Weights of a small GPT-style language model, trained from scratch on English Wikipedia: 3 heads of 64.
Each number is 500 + 50 x the weight over its row's rms, rounded and kept within 0 to 999. Layers, rows and columns count from 0. Numbers have three digits each. The size before them is the row's rms in percent of the matrix's.

# k: layer 9 attention key, 192x128, rms 0.0944, rows 52-63, columns 0-127
# q: layer 9 attention query, 192x128, rms 0.0895, rows 53-63, columns 0-127
# v: layer 9 attention value, 192x128, rms 0.089, rows 0-40, columns 0-127
# o: layer 9 attention output (transposed), 192x128, rms 0.0801, rows 0-40, columns 0-127
k52 115:560492403506525415566477443470516480553544495529527500448539485528441556468555502429547383504533490551449585520561552528470543542422412493503489510472573442474487533520495563575514528485497567492437379419439622503447518476496461518494436503533520526499433409520595548562532475537483442527501540529396560408554487530531526482514504557535535576539512493566500625525461483502447418577574
q53 119:484475504535408529513545473379503499427442440466493468489401461456474446449512454539471484465621493495485446545555507488476452575463567602452483471532421514571506539477463525473557539430518505513366463549460545514555503446552434435534550429515476441538451448471515518456523419422549492422578541506457515547480480562528405472532501459560433508523478542522526452545632463468574612480509
k53 118:406514507525509466506532446436553519417411457524532395517410472471496541506424522506463515496611503483478497448502493551514462557500483499530493487492422485505602516461428476428544484482505364564447505475462538443397540549550553535467517540480563468505498382507540474560494478505458415496604477483466540449458515559623443522513503539483487435405466540368480537457555509498472627504473
q54 119:457491525545518528537455587537459491481530567518429410476509509446476498510586401452547474485423537592472567508483483495458531542612475588490397457428536541494492452469489518560439558513507487501616487483526549490531476442535548464564555533477505482521599548546524553520620499491544549537570526565576511505590502498517528545392427494570456527429457555537550456574539412496529455609501
k54 113:503520608479544489579462517481392490513473477522504425543491461529467534504541529456484453546463465552471586461382430470510508495489508531485552475491480464515425543517489525488496550545522469479559414432562601533536493459499549521464497439483476438489655564538633442534488495440449502488543484465490595513542588481416483552431495433420453483403516619521468520533494441567558457472599
q55 118:471513387474521480400486497563529430504507523488577553457495602455353503519521523442490520512546515425564532493523493547535534475392548446549521528481583486526513462526519539576532498480543589476461532654529423461474566547475460519540398536540575510518537573495525474498496495601476572525465439569462562478485591483481462444556511557428507554530394506541505454567543540545514479497435
k55 117:644524532463588448523556483603573526493479549556546522502477497476411494537546558454527543421528362494420491540477519506477571474495573501519492502522602600516472457514582551554536474420526501430477527523536507569534477509486479398556481472542616429520511470574519476513532477582512520589535431527453627509453468493453504439511568442522487472509446427499510493519546539571526459437528
q56 110:578452514494468504600385437479516460486489470473434468476564547514484587472473564522549491463552561551593531422517399512429434529491507490519552470440601512539472420440560540430574514510566617527464522548593531454541472522539538430484464543557526559531559412477457477516471480560536592484483423536440536578453539520451557557408431492536536507564446477510524476530465454573468438480501
k56 111:559440662509481540506475428483591461528465495441518469540491493521439535470503641476506469534580449531556539487539443541512471462499486501514504460396572450475461438503591535490528512541532538559457467496449504474614537391542584565441489478538492502568535437605485463529524462508513523584500550493468520592483522494503621512365516537509414468522463573492508511546531558462535431514533
q57 111:499553484462527499402538465537537512502505503467460521484529509543484488523555502467552422609501422510443552530503511491508533481555421441495571512478460628465472474436522522449505492436595525590542504578545391470508481530554447492488475387528558587461391482516484515463488439548423492368418570543529531418516488530449466492494445538532568446491552486417497566492533486455491619543402
k57 112:555484498481566451526581518600554510472533547417493501463556547387495498536579534554439504574511539549508499557462499466506453495555430484452622448462439514494518397499546530408557525420471488528592497533604448538435488475555483536535473435497549556470513445454359461506428367444404480410535486474538546464548463488457514507522521526551508596481536481474490511438537480523517552461482
q58 116:514534465464493503411523461503601525458509506486554525494388474523557535479565542465504470571492544478563521554491474563577528593495501546548403516573494521530410558498480517521522497428509541483410535477570516532479543525511504509552461435546477612580461592489570513542536454374445410467443465400418523394554486492537500469489421557535595561449437568531551515478465515514514507513600
k58 113:580565463514494542498447546501579576474425507490555462425507487520561440431521496485492552424582589465500600534533508511577486608522497563635509541501432602499429462570456505500482441453514555423483483479584504469438537538485539542560532460556520535519497639558548504525422437519483461531516390502471535465497530565601565510452469473452552548481556581500445490428514494495508540522501
q59 108:452452555567498528513444491545470407490520426529378524541561477444537425447522543521560523478455446488601467421464431442473479487471523479440524508417506525524458531524550416540533376551420466504423472410542571412463520477462504531570525539494512416569594537548497494422490519431491461484513515560510462443587533571535468440433541566528517451503542410415548511522418497527548515545460
k59 110:447450515519542482570488511504487460436493537470445552521561476455489473407517534566540490537481554414556395493542516456495490561491492527461472515434467491544397624483508426451565507508390515560457476419471515497424547556477571517465560574477472418570499446483488507543557517476519466475534542467554411426531510539445429538355450497575508428590518459572538469493475511604479413561499
q60 123:459548556514545463449566529413539468481509519468581401408420530582496529591461433471472533476542538489451540501454468440535538510451440496446504486547489480464462496502483474585447540532573551403462501513475639541494486500428375465457600440535505553506423495479502492400461481565462453519456471434429464426558573518555497550567581513460522461522491448513510446458507523410550517401475
k60 117:484509464486579551564618564471565553463483520506529433471525518622506513604428480424554482455515540517516475494597488490457503515533432533589512558475452555515498452508471492550505543559521591525472621457513549528490539613477470528508495587473512496466534392403494492497505511487455483522408472489447479441502566539512451545607483482471500589487504409502510518519452518389475477388400
q61 118:516555487599512465569550484472592534462493488505522525494403499523516477499556518487450437501479584559457593535610508651422469539518507432481539457468497602455591556427451459561503505425545411435553536465531447501569574500474505561559483391552553512548484480635500530621458533498545562535495477531505435508477603501518485541518513572465523485470472457449518531489483487517522465549486
k61 118:486524564492511534617604442481631481483482457563538541491478461477547503416547438503523448463529504537543487527488562515534449481527461432461478426491410549455502543380492532533519509474531453426579594472559496522535554462528519506601497477529443547516475505612485510605401457478563594454462491470542432512553534414485483558555545497530510534458435491610487466490518484434503516401577
q62 113:437585484458476551588484525449551552517571522496482532510491518464432510474523493584606534506457577469482615510503406476484580596506469561574530435559448604500613499430502485573487529413468421469471529515496492472470547467493489551492516405419477480445551489501545494491436404551481367432539532457478566531466521519532467588525466466485433501459521589532431518491527492493447591459484
k62 112:454495455569570510491496459486502507526535564488567445522566534583556480532519459563587442483504516451532550577476506486521591600460543513589440416484505536520496517453500420505426507507569413460577528461523536561504523454423470454464554495459589593493433449462525491523473395453432402428510529479600507476491550513515485545533552568459483504419508683503482531490561471513472569502462
q63 120:532486499529527508585604462528481452457444434494554530512485548483559493478587431522472459363521505502490434620506494545493533561487509422523547540497580599569523512604553566515498379494493479455531575607495438422528474540555521476523501442528544534529495627497580592484529531502400442479539572499491547476499456548437591433505556470541481484526445522515515594487474515504486472455514
k63 117:507474486588552511615478468492510485444423537511522491470520515447505423496560483530554558366539480564521484554505500520525536607495475431476503564525518535501600485517556500543466484444514500507563522500549501497545553591527536565522451398458505546547564594494595568492567524484431564486576612491501497515576393529397534444610420582435470492475488499429502551486575525518517531515539
v0 103:403541500576408564500517449578560467469499464475513472538557552505555498495558472438581469549483513499521541448558487495543467521450466491573409517552504540488447510618398489497497511529554442547484458451492593486520401468569498421531472462479407444559517523555513485488563441427466580574535474545556492524549452556461504404530479525490397451455489555453552527564502406438558411413524
o0 111:540443504457518501527524449476537471578514526567514497495492447514473525433500495533523549534509464489499447538553542552483537453489491417477599539466485496481502476405562441520533489410463554459474489482498450508432583539393502603437524455542545564448451392407472474438465517585481529409499523464448503460444501392523423628506496547479629463511527450575476551408437601502466514510415
v1 109:483516405439513488523488512482510472510541520572476459608532608573450548528431470482543483597599503441507527534466459570482490481564543497402525505528473513584491534602499552434451576514509552505576468488509478550513497538397402455534478486520535580503511536442541490485499475498390564458491486466589450530442540441479467561495443488374455486496521538521542485430356474534509519383507
o1 104:576454518529415482496426570477547497520438462457452512462474400370572474451533604488482464444500463549509418469522570463542568539427495560561489462419511476412489512447431473562558505409539521549431508559430435480478549549566613533468464553491479415501491471524507448497497517537557501494560461499412552517568465511475504465545530504540529529493444481538498515554621576557413497593539
v2 110:418467537418443547491517560514483484394512520517408571474565548525412513441467498502591480516655546475594529439449481479561534503514516510483587551537583580569500484495510505484514530555541434589494542565478464515438476510461516509467456537568485609505575479466468564522540532432579540483532549465438466502530409491548478479630457534433455441409484473440502518464523519570481453518552
o2 102:574531546561506445538478453428539472543523496466529422556426499444576552590568507425404494533464438494466490542546520522453564481458500497454412474496381394433466534592470520536513569473454587441491519383511583492598536504421481477492520480499421399553436526576540480497437522514507485410488440485541538515484544480442469523411498449505479561581510546595519513539507532492459528448490
v3 100:629508552434440383459493489571472492499470446491459428521541503469476461472500485445473494421591550504457581512467420492523500468570529527523558504502473557544437517505462414557463511460580523495600553507463479551499529490549640521503533596604400557439508362547564514535580469489589516469545512459476511542534467536548530476514471539509542499567480401463501458486582456471483549476547
o3 109:450493460591580593547553565506476542525521559448502540443500527534542507534513536458480517551408423437523449478424532515473514573429469454485388466607445429432572486501512544445555483545379460519493424500554532392462468448432409521515534437424578425553511528533503462530498500461483504474473492532552542432505511439474511478455553500500484397451552624508442545504486555539493526443434
v4 104:447534510564459521541495473537491421488535469434498532520542518447476515515362436389539543578512528530543484434542476561537488450582565500538518447509551480485447439503480584505504414525469462543504466497474500489508411500499519433518560523443533532465499437505492521525469429523579552379443512464380608562586603576529548494433512470554491491523562501547510481451382494629550484465535
o4 101:498543516466464516464571413516557509489486497591476469481520469546513447464599560512470482401496512523528535571478522537518552516409482435496456534529433552544569536489479521455525483418512549564391584533547456443473541537530446514448435373585457505532519534468515510449485547483425451567516496484537453408393363473530485504571504489473517471440418493531441530536645486401458518458507
v5 119:466558493505537522493590418512503410561512399490439504468432504481510469454520539484464453402490596416414486530588613432500519523486450517512463520495537510560457560519591530522502515567568473413554512523531471510471464433531500542521477534540511463542465506479575496558469488477473462600555553545526500565537448435465501635527399504543489469535537454425439523589500467376391497451494
o5 102:523479476550444482464390567561435616423466591419574425518482523588438521586431481516508586570451431517536536498449436555507524448427511520452528489559506480401502462455493470442495488458436524560441474522461563467530509524469504451482545554479491481459518451504412465506548469505553542393437428501524570386471612579594467483453492457444534509490464511511521502509495448578569506458497
v6 114:474548479503510509499480438503611425530540536452445544490360436491562495541609466450448600541466498463472505435462523478478496504341503523470549468402506548425501507488533520511375488502498446423553417497425517532554405462455568536479505541511580479465485491547522508446443426570462459510497586503440522483498503487467456543443488571491499503506556417609542482467404464474514558471461
o6 100:486472487552496565476465503536417633545507446533571438462601545537449483468460519488538542428493539505504410554525430460576466562559554512521485526606490485628475509457424538466550465493494548555437482603567483515489574564564490481481471435512425560577497540514441440502576590471584513538510440493508505452540483524553525483518465452510502484433479526396467513513629502532482409558544
v7 103:438563541502481416497566556518472504556575578440581477478464547525433551516522452543546533574469520476527427519547516508512489451569476543492535503513428498531531499521496478475554645513547484472480584482472515530463476425541545450548473493404495532496533526605614566458473477543500446498541484534507473494513427559380474489454474437477544422568615413519460486599381442533524595504543
o7 103:568428522484461461504398390491483471475378452569432445508550454499533517502462554539453488427482533514516543437517537532470547560369514549458454495483528482529425555469455543456507393362529445533480420496506525479559516524523492487427521467601461504511450509416448435544555518568495433501437546446447560529525487515555507485557556458576481539430425504428516498413482550568483431542466
v8 108:451464463565529554527549510436494447377510489477544441473555507503494479523524514526512392497504452517528588471490512404531519495433457508470558503354530442572466521485476471555496491507532489434516473499551414582528541490453441414428480550548481535488581425430447489492525511419605576493411519555503593469527390543484551498591441542561499478505529481498479498492505634558571495571551
o8 105:433503546461394455498475420468549518560444534513411536553396529471500507470451475471512457537536587496470381480552508537454528489520499556548478538634395467442559454518558505496529511583508495580411517475442579486451536466469537484484551399472430385543422510528521571492506575599468434478512423466540435483438550518514481446451517468444569481468475558517463546503500488419445512456466
v9 102:624500539426459558566511532413477477472594510459472534467473498573426573429536456426502466543422512553482553409451535560482492520469536511524542479544535580488475381472534531497449425520520462459514527514435470562579512415507501491499436466479480461506493468560450509545489474503561444541471496459535537585500509473571540646563460570466430473412534568452558527480509513520452596570395
o9 105:448508514556504489492477520580558493540476449492562478489487514435532538562476512484464562473479501457518373556542490508526501487488496410415512525484404470504454572580515491537526507478409527505414473659548494387544483566481464519521537529514519472512503473444489496475594531531479580456583517555536477462499448526435467381447556429512489427593484464473432442618489474509563374544572
v10 120:442526500478466547527375493514456424510463476494500452483480613470498506503439490505495451425396472539405462407458470554469550495596516515525440522548545548446522538453511391470515538508452555546509539515486523490503454503571568613532447542402467504516461569389593537518515399558456482523523490572499607420497537476489538541532430449443568573531546489520512481528529525532523524579391
o10 107:548515506518531367530537490490482576456512497463550553508525360504493485480569514471496558507544484456555512591440562529545437488447556438500571476491466473517392427489460595444501424425545496444507500588509504468438556491444461472444540522566574547551470478588471470462463527455614408568475469488517396508463572549533417461488572485499432457462451411458443478475494414461471510494527
v11 114:561489412475471535469520498509499545507434450457510612440464437502484482418545593467527557499511519482421591576476506536493533431563518520436478460431539483582521470461503534495564423514540621461530464485476482531491441523591560577474461540459555445547457599416566409463621497517400436560532503456535492565508478482426463494501445537578466502550462501507545530493515495445415402496436
o11 115:417537568536535496552503510462485575434607599540531445539484499516525517535432524404482519556472505443509495500494505445560511599482423573552518563479506475401557511453448447500464604458467428580544481479529538506562501488416548509558560468537506586502470476598444530545422485402609565482431536497391557456552556493563521494518471490491517504461529477546510432491508491528579609436490
v12 101:513546469519402470536563378449538498451461494361489542464440420516555416449442511506584503509513468471462463525566559467506473540464419560477444434554552431505512594504497411505506515500477410547514484491531453583494490448458508535608496481446468477547603548490538516555560430396505493640487472557500436521489533492504413528513543520478495449467416425463523477491460503540557408514481
o12 097:490418516476628500479404586514461436616558561638575479569575531526440576521535435504472545498480494477539490497521510437454529484489531475463533654494498512478499439518593531496505486532540522491431533551406524479535442537504524394409536521552515526471449391451524395468472468548464479459512499489504563423477459485460511455536461511443502582560515562516461506447443475507472531438553
v13 107:486451426508556481485407552462512529451523464568473408591403471513585512520542477514534526499537509494524495488513413492582454552446370499481468539531505515513567443620495531556474447601512533569400537486527471479509566492523511560488490440562501523569514531493553490493627532540436427554502383576553457500576495423531418469425417489518436500473471444441530538479481436486555542476475
o13 108:488580437420416525473527531517523539574530509525526507443521500449361487488519490431504449583420471502569489543457526534446517481531509501482582480515481525452493532375517466482514641418543486499678455472510486466490504447449559496570527540430453474397487434472496432546412486503540615453508595457437490487515537486493499543514562467491486553457521566550537479469434514540409479512491
v14 109:394499422485527448466461449542465511489548456518471550439453457487523548535426519496529536460599507495405452552559514527616453591510463506510409521473490553419510533519460430499455507453484502490514555517418487540502486543354522461568460444560593531414486503531438547521564451489456383388481472544351499486555502551448479474453505471539531589569501490505523534456449534565494492483480
o14 113:559528524502549555516437438492491556541479550528464439530515485434427404499476519551413551431358454521566533422477501410373483413472492460487514486515588515551498466554536566456537526582520493566497452485559483537528503460603558515535571602459453528529544512512596453506433552519532604548468509518582451490429531481474500546533508479468438474438583480472498427497539491444536487489604
v15 106:586448403519408543553506495466528512509471486455523415552452459430430560530464534486459618470495499423568400506581543496601433498531571488472515437544469400566520544549535562500601490522513478602550505497513461484510568487420519534503487498477418470498495567412571548491479507553542423508572393467380514435580465464455516565494504419494431459539523512512499529539469533464498513521512
o15 106:471521618474556425478485545459502523523538485532511517465559512586538423468524491495518427587446541471525647504483489553477611415440424510533475556500459650447511516430472486485474561431481531425463519391490552467476465503584532430476579499489482450516567486580495401483504473479447477438427583505476490531542452511538410515562539540468481602391484493486485482506509477524478520454461
v16 117:499442488567535546525490465530444546474508538455452525498548541482500546500572495466574563502540504529530483489419539547456472524638534475409497477508532509549511476462620487456475432466551523376587532467452570433469545485440482433541492515480492557512467592484418574480483512520534534504434448566552612413492442483562491586546494513460556463554422506471545374505523401505614447468526
o16 112:482497447448469424424519489512556508513518484494528475479457446497461579460399489494505507521513527484514436505582481449588549500414486496555505459492497495432469498597463495513519545563424478613397448603486578573543541427551495533457477532510519488543505437518512498525592473531551497431536518476513445563492576502414480396588513520481473609444549489521504604481525613471352566497533
v17 116:608548452476534530439475534491478578493505611443494538510493526503416604547476596534470567467424558511488478426491527446536452418439547512521510430464478509456493518553370427441577505454471504543441517513568478499503569455414515480537595532562460549438468441440551517515422506581409520511476502424493423602447466519521460612531556497471463552586501528512449545526485488511564483511477
o17 115:510407555476538513556536449483564453511478373514597570521532421487518430512533404485484450514540470460533545566439505525488509578595444454497500519526497554507474484493613529547487461479538459398568487485424511520476470524650461442531444441459509414549554580552580481509573548439541490469543467552414512441537490539453532424507488562488547469394464527437531436461480481496494496587507
v18 118:453498473588589546535429509452448538517462527515501478597544541484620587400415496545563402359602541499553418468545477596529519531506499485483553505563456495567418597443504514583550419478475528534483476490501462536482505569451627459491547571467451540471492542513478548468532515545454499488490491540494558533482451503476539409504513536419445486534504544497471529454432445461535554498542
o18 116:556490527432480370431515460543602446597473501502482505466550428458479404544525463462500494530422442509420653540463433397463459457490483532512514464473498553429554442588485506378465543530538560468583529376457529463479425407479498541474455494482501504476484486490442439528451524461508494487474450459547412511510563424546488509538516429556500565525473441495507439509605488501517512505487
v19 102:512481492458536472529380505457459465501552558494518516507455430488474507453441570595502408551545535531496489458516530465518437517604613487482515472541500486442492564471512546508484500399408479419535456502577445513620517534405462500514512530517440481501502512503473443524466491483444506433514476568580666489460474478371541438613472468537454388507441444478486505482491526438497548491424
o19 105:464523513519453474506567471482543549507526472485528508441495480476520465491541454455461519454397468420454593515479448486454516520453350530537476522491495439504532463554466443479445550589597525538440498611381624530401515474563566488516504477546591522491535505445589512456513508512508515511450458429386394558516544507611478600482481493486510546499599521461444483559499488445520452484541
v20 116:544477518482527516485464425470537550519511463489458512511448413553538621582507569454458508518451558456521467437506535608525438539514561437559482424480535512539435497513476488463496509544562431489458558489516542545522506416396407546478487495522513555494518469437556380487503563541521477436473521528584536447553485484458540438487472630519436468439550480536470413517522635494558572559617
o20 108:504461457524461497475605567490473445565498512501554486565476540484483437496506365596616505470569489511520444581482489425511565455439469553390543477557430511425513515444545483538541530487492515542493416457493508515472456496552621445492589468454432459506534497591520555418469407502467530516544506513448544504486539517547460562551495475518552526418483499423523626444520395527485489479410
v21 106:587557477355555482458458476461536504500610470509464464609551559501587520545534478532589545484504567484524531547556531527509553518510446503546472527474413470551384572539499508451497538488556478496523577514532594503473460526473459519483519519457482513548500512357603519488525542565451528413524435459512578441558529474488486533429545572514510464563538487523436537509649474467509456468421
o21 101:430350461569476500455546505556514443525392532493504515501467428431480489408445469495472495462512467531486476437507518542479443475481524468383565457482577580428547452486525487470527472459476456519490486415442382482509489542474546483512462589490479490537517492670435391450517518491482473613499548530531495492510571500500469498592422467486448504459480480454561484532435568569524603456519
v22 108:536466453355450517498498510499482539492482488455534482512435448505505445420624605524525508503530470377458553462516517531485541502502460604486552460495505479520529529536497479572431432513509521495542501520587540506414446483470590467475607464426476490495498513483521482316504460511429476527503537558518509550477593483476400496474437470465482523440458507462554562373512606548468553535504
o22 105:482486544634564476458459498459519438592525559576511516489502536490479492503438448487460522510441462567487448518505472497628383494489544453428562548517452490467491551483559540435570557551499454540510481403435455495583491575515494486467429518558447488530430493496473406583514559423558479547522470411467441572553415473519527446531475528487448532514453477512397453617491452552522464444584
v23 118:450516475481518454487528543431603502502536382554549513479463513436441424529545443569616491483573420486395467534512499562518478580433474503533470496427497431468596459466520566522462499560527492506514420523458469495582503514411443556517544495464467438556438501523552575492554540595482554567564459483542570453511411437525466547554469564469457496536581474483539531417476384478449551513505
o23 108:511445546473476514466445540509472571546516509494466529470515513452568564534423554395435473585461509562527499454520514446515466482490457440484523555475469563525325508450486380433486523464464589468566574548575545559460560461635541488466497586526480489489569489556483392503430512499530466523454495490505412511455565498449433471446478506565514448489412532492518490569408589485482466552470
v24 104:523398474459452496466501481463545559495442657437539402444599542473561549515435497530530438513485554610438392481537461494515453466497514552447530447496488433588424577524478515554553472449552472503552490489457498448485455566501455530532473495497530505470476425559433474451537488381563475553408515477532487509511531557493502513490513515398467523540550487487490467402583561417422496540584
o24 098:524639496564566469485515484512560457562506480529537597542463428524452426469587500441539504523492512411536566482531461459444545563555457465475439526505501482441605513449528496562535474620408531447370475505473544580523541450423583487483534453476520457539457526484531593574495509565514560466554482437489511494560498490465451462591511491556505465475436550540411568550461428559489532440456
v25 118:480492469521418499534531546507508522487444443555530459496441499457493508617490442483450491505506410476566461616391546456558524357366504490495477493494589493515549494564559479508410458478537443443500449490521500474514522530489563522570460445445534430623551444460539539498528483547518399409535444568395427407516494476527535522503465418518496448574509514477522578467480543516506451535494
o25 106:435519530431550532515453501438551555500536518471484496503518539637474430482484529581515515550410627457504513470537542532431489546562480545470544459559406513476479484453446508473603579567543483578476565555511429539487522479470446409428615517523443422396488515602452453464461513487496495523426470477546548518469476502485444520493558617450474601453545504557538457538488532511525564548456
v26 112:524489607435421541551412514433529530549534493475579382436403451474433516468444509462536523462447429469547446422467553436402493459510522553450474502475501497553511493520607541483456474466530477484532538451513514441486421516437460546497538463467579436507566486541541530574472410494519562486507476576571476533535451467426524513442495457582627579441507380523573519501500458489497433534482
o26 110:491532430580499486467492523548464442428498523481491572468627526526551462484583488523383494570526579484477508564530476496569532533472495431606545541525493503530442551460420468530485467514541455509515430618497477637532593529534501470464539494538478493509447516432435510502536492505426392473458570416399506444597471524532435525537481457487451486571515591508416517438488463513471596475518
v27 122:512473508435500482539470474415537509503527581596461495570451468491492554573570492460560436503407460563528561523436492504497457528555458521431522545504531577451428550518389496573547534485526522542494578567528519483419525523465481550487514370537490552506558549529516520572530471419484530497511531420489470592429428592533538426518407488476415410465535568486491497513437508435559456613560
o27 122:510465508529478536553489516571489457467502403470521435553509454430451527477472474593419478476560522493486440400523519407456494472445532548491525436406452507444480437468557439492419443528434536454488401352494469542534424548409456445531528649462535547528468472501452454414523540530482441470568468539466518502545564455513383529494619530429526524547478504528506508537535536520447485500471
v28 105:451454518520516510550503535485631541448500528518513504534480555489492418589505452515495527562469512517453513503511372571511500459610413475507446537550468417530477543402445471473449421479454588449559471475481491449544568445481475567438502514412461497503547490453502553567490571500502458473500523529586586536482460494425522506496515381521519541494463542384516468417602459433460477567616
o28 107:528511494464486458369580485445420515590474491507486533476489452464484565526480523484488415578553539542518494490432637425458494511384523513551557459458460547574572506543473530558549490508488486590448565473525567525412520533485516471523475475576486525503437440497515456437509486525492535547502447463427425516516524493501481451561531577516556398523467400584511527558359525564462512390490
v29 103:643577403526535586559610546476465500563468444452492522549543413526418481467468526533519456504514515564578604515468584535572457513562496538591559512560505551467473443520528432488498422486474521517500425514522517480577434542529521451446490495566479466459522454522536501467533481440516510424444482459559543508490510552597496353487522572491427400525536520521427404499509517527464526540526
o29 096:471456567486533420488406487505623539416501620532508463435518489492594511458469464459504443452488498414469498482545464421405584462463504470479469460544502512556571503473448542516572519573455431547472532409453510508458517511438397579498468471483510517534553464480436444473462535585493536516614418530511471485443464459526551666508454479524504502562499464483572540591528525480528458524448
v30 098:444442527488487402533411468534539490498476543444506424471440531485561514504534510517569462536464576414524520481516462519449529431486506454539498473539514453528626612419380441551427486432478443464489456467586437554450496504509426433563471498538492449600459581501524531440510470457495532478529461514422527442462517472476559565430567551475472507535382580438480489482489578523552574431571
o30 098:450523468459484525465585533443438511555493392619507504497465519526484471462524513568436536501503485545430487481476517519539417575473522565401510542474472514450426437667651501471508456610487583557497514555412512434530491525554555493467510515398520492411508428427445516523492497524545487499412542509478526521460456505513418480585476518498534578550577403496557523481460513473513474509510
v31 104:508457398515506465448489547584470517402402547591479575478549455476574521572474533482526520606515490547456502490374493507508565428538571487507646440469549464579476490563518491476517523535485463535522504484529459515547540495530414499482544460496481510498554409480523465424477527501468505428502470573534466437525431403521544397563486487466494497455468527478507570542425560561569635550541
o31 110:504445588500488512566619489407524444559541447391533520571430566589476453462515492526511476531469482487564503559495535539514485564569441511469342457485459481391517488440455488524500523492619501487459499440472520558417453505433585501468477509523460421502468487534544493544507430502536487598454507488490516626412523524553520576483490507547557524516518559566508459447560531464442412560490
v32 101:481534501409499402505464406455487515506580467378529541548475421522487452472513498531563516515536495552525501535451517555509484471538459478450497595618456525576584549426526510534504513480510534484449489501517441577458498510537383507460463547482552611572531502440523451534399527556550422455518493545441471539558550410463460414390547534514480419504462453518465471532441488398451532484416
o32 097:484499470495448542478482664508468484490454543606516417486489519491554538495481511464450502422495486411503528497531460471473551491483503599489409501466541424476503490592513491448455550564526461581521525517446500417626432613440628456589527510504467506471561557494524489507546486473445578548501501443547579480516500558529558582591472472497474588487510534489531526473558508589541451424577
v33 107:546446517469437487466543498413440490509531449488459572559523482598484494444611503510405496566597488510513420536525483400454504469472483527538492476515442588518503598540549524460484502382450474516564555520417531536471394464557572456383508431490468477424437550525437460522533425504513466466514535567537456510501452556506406503383579571475426515489471465478538477500569436453495465512511
o33 112:491598498562528531484503539480549507503468578515554441464543543462514486519459445486601568447414557521479586451475545561493584461502520550500466510487522413520479492486428469615586540550428463482480457352561510486519518514483495567497494451493508595535526491448509534439469585512450522534513463416508545433561523488417578509527374381576525504521574442569463465453409548505526479498530
v34 109:475473515477480624591481453570527484557515455470495500440589501566516381558470539529423490446561561399509445466524561534489440583495437572511453560474470478445507504400560483410446507548494520497505486491487416511591529411502469541612461499487635417517583522434491518446520497519421581461498563483544481528475565456489510517544495459547493516522550439471525520516481526527445382508459
o34 104:526569492464511394442519498469436577373469573482536519527448484485480517448525470442542471489474457575489538553553513456539524419406527409593525536565538557603507463554464480563507452407532535520527566524419611510434543560487471424454549570527439530488424469449588417514503507511515481536502430506470541444533428571446525537467446501507525488496488465568469504499538440522563638502520
v35 105:586545495492502614569442568478545504429550516486507575469485441638467428462526495534510464485501524610516514523452449445453543517460509514473630557568463388443482624494542422495539500376406450562463546489503489582552504533567496482511513481578499513439535443458592579522502537442526554509517511522522517472494479474508475498462602486553454498567471466440520540506577506530562531534540
o35 096:457502537486481431498437473455485477507425481484510465510561516394541605548490429475524472483526534359488487484490514494409483578448472517599388509489486563572533376536540522527472487646529523487544536435437469445428505519445437474444472547447516443496485446496474455473488523585483464501536440461495563499413462499451474581522339460432532468488547485528512427526416521525482484541468
v36 108:469568437573466517520491538491537493545378456468556462426490517416498475445587439537529514511568547540476499511479471498564551514529496422473370528365467540583539569516474545381422481502420474507484592538477518505521535455479531537419468512503490468577499537425556461523433532534537384609479567493492528438591508459542467556460444531523613468440489502458430468469522519502498485504529
o36 110:486474531520500469387569469475398449472596597570495524513475525554480522574425533501423559545418429487501466480484551482503521431560482611543612453544560450521459516495496490492625589598555498497520439484516585444495441444552543511430496466526431556461531477601411545455484515560504613505481526527487523538443534505460505455491538479518397488491529465548513515557425482547490507453446
v37 107:459513542580497488482457486442486527531521506526462524515441515579517486521444464543566448549602523503457486462520591565527488363529471518554518486500514469472538491410550548469454472501436407582466524485617486597493479519419613526498526485457554560496475541492539545577536516519468609514516480639466512508474469510539433528474574554432404459545525475495457419541426444560569457570573
o37 110:464535450432470447531555496547525503431479503502557505590528458485486523524525508446523498401453491493549515566474427419499524586498539504445480532459512553531436531578451490505542532450566572439539530460407516406503532497613417474489501488529476513566558459482509402430457511507495368450434480401535467398463495491470556438589457507549550626506497516478596525412525550406474489542492
v38 102:567521405514432504484553466414563546548419427477522519544534514486521436432581453526545570500550502579487511494554558608503479538487486551452518544590536469630504440534535564447502428474421538499585484465493546533539549477410488470423533520583431518494414517484506572504536502379560556548474420543458539459480550467481529512534510549537523471391515520524503524479367510536566550501487
o38 104:459436585553569490518422569571471416534593582559447532489470497529503524524405552470556514538490452473443451457534405400514567446527517480546495464486504519457526540456523444507505529599583526458446479504520452481448457503555552517501495517426514475490575442509448425482529536650454446440525570499616482576453435468496474433562527503477378459547538502506510478555577507494443485443560
v39 115:455530455511396417445444520501426560455420460528561576438556500639511551519516550432531474416485466538524487551489532519510497494431398530415568437457546507491476461527492502414532486463564513453485544528471516464536468512540482474511470492392478494477504473486369555602489477575441516542545590549470516530480491457489482552554474453463549447531457645492487427467523457419467516568417
o39 104:538461508506618530542518469500545463562551540495451443557391526349496489551510520501495500510529560493537496500505461496589530533540607453567441557440451437424504480489464546546533554553498411424525489615535529545476472505433510531480544514551462476620536568566556517460549505394578509466435427504529539414476538528515500479542530556562394501489582404490561506502493562512478505456484
v40 107:496472537532475415507531480545422497580494573557514450453499389428473416539561505551538516533488443406504620551434404391549499468522411529559476476377458523446550531464472495529445567559504567512498498538492488513454395510545498536441521511498517488549543482350512418470473484546489466483572525509474532424538526539537431547479471545428553493528517475531446576470509609559523515464500
o40 096:472514492482543580512537491474498483375533454514499537541475614527564536366456522449387490515508533550535423395497554592555478481516521509408464544622553506582478489490496514442549453493520451527517457438505517431547607524474508516510548508496513506554469528670497528490474536409580520566419495443424456535596483443535579512505521525559517515460472524501543500501482468428479540524525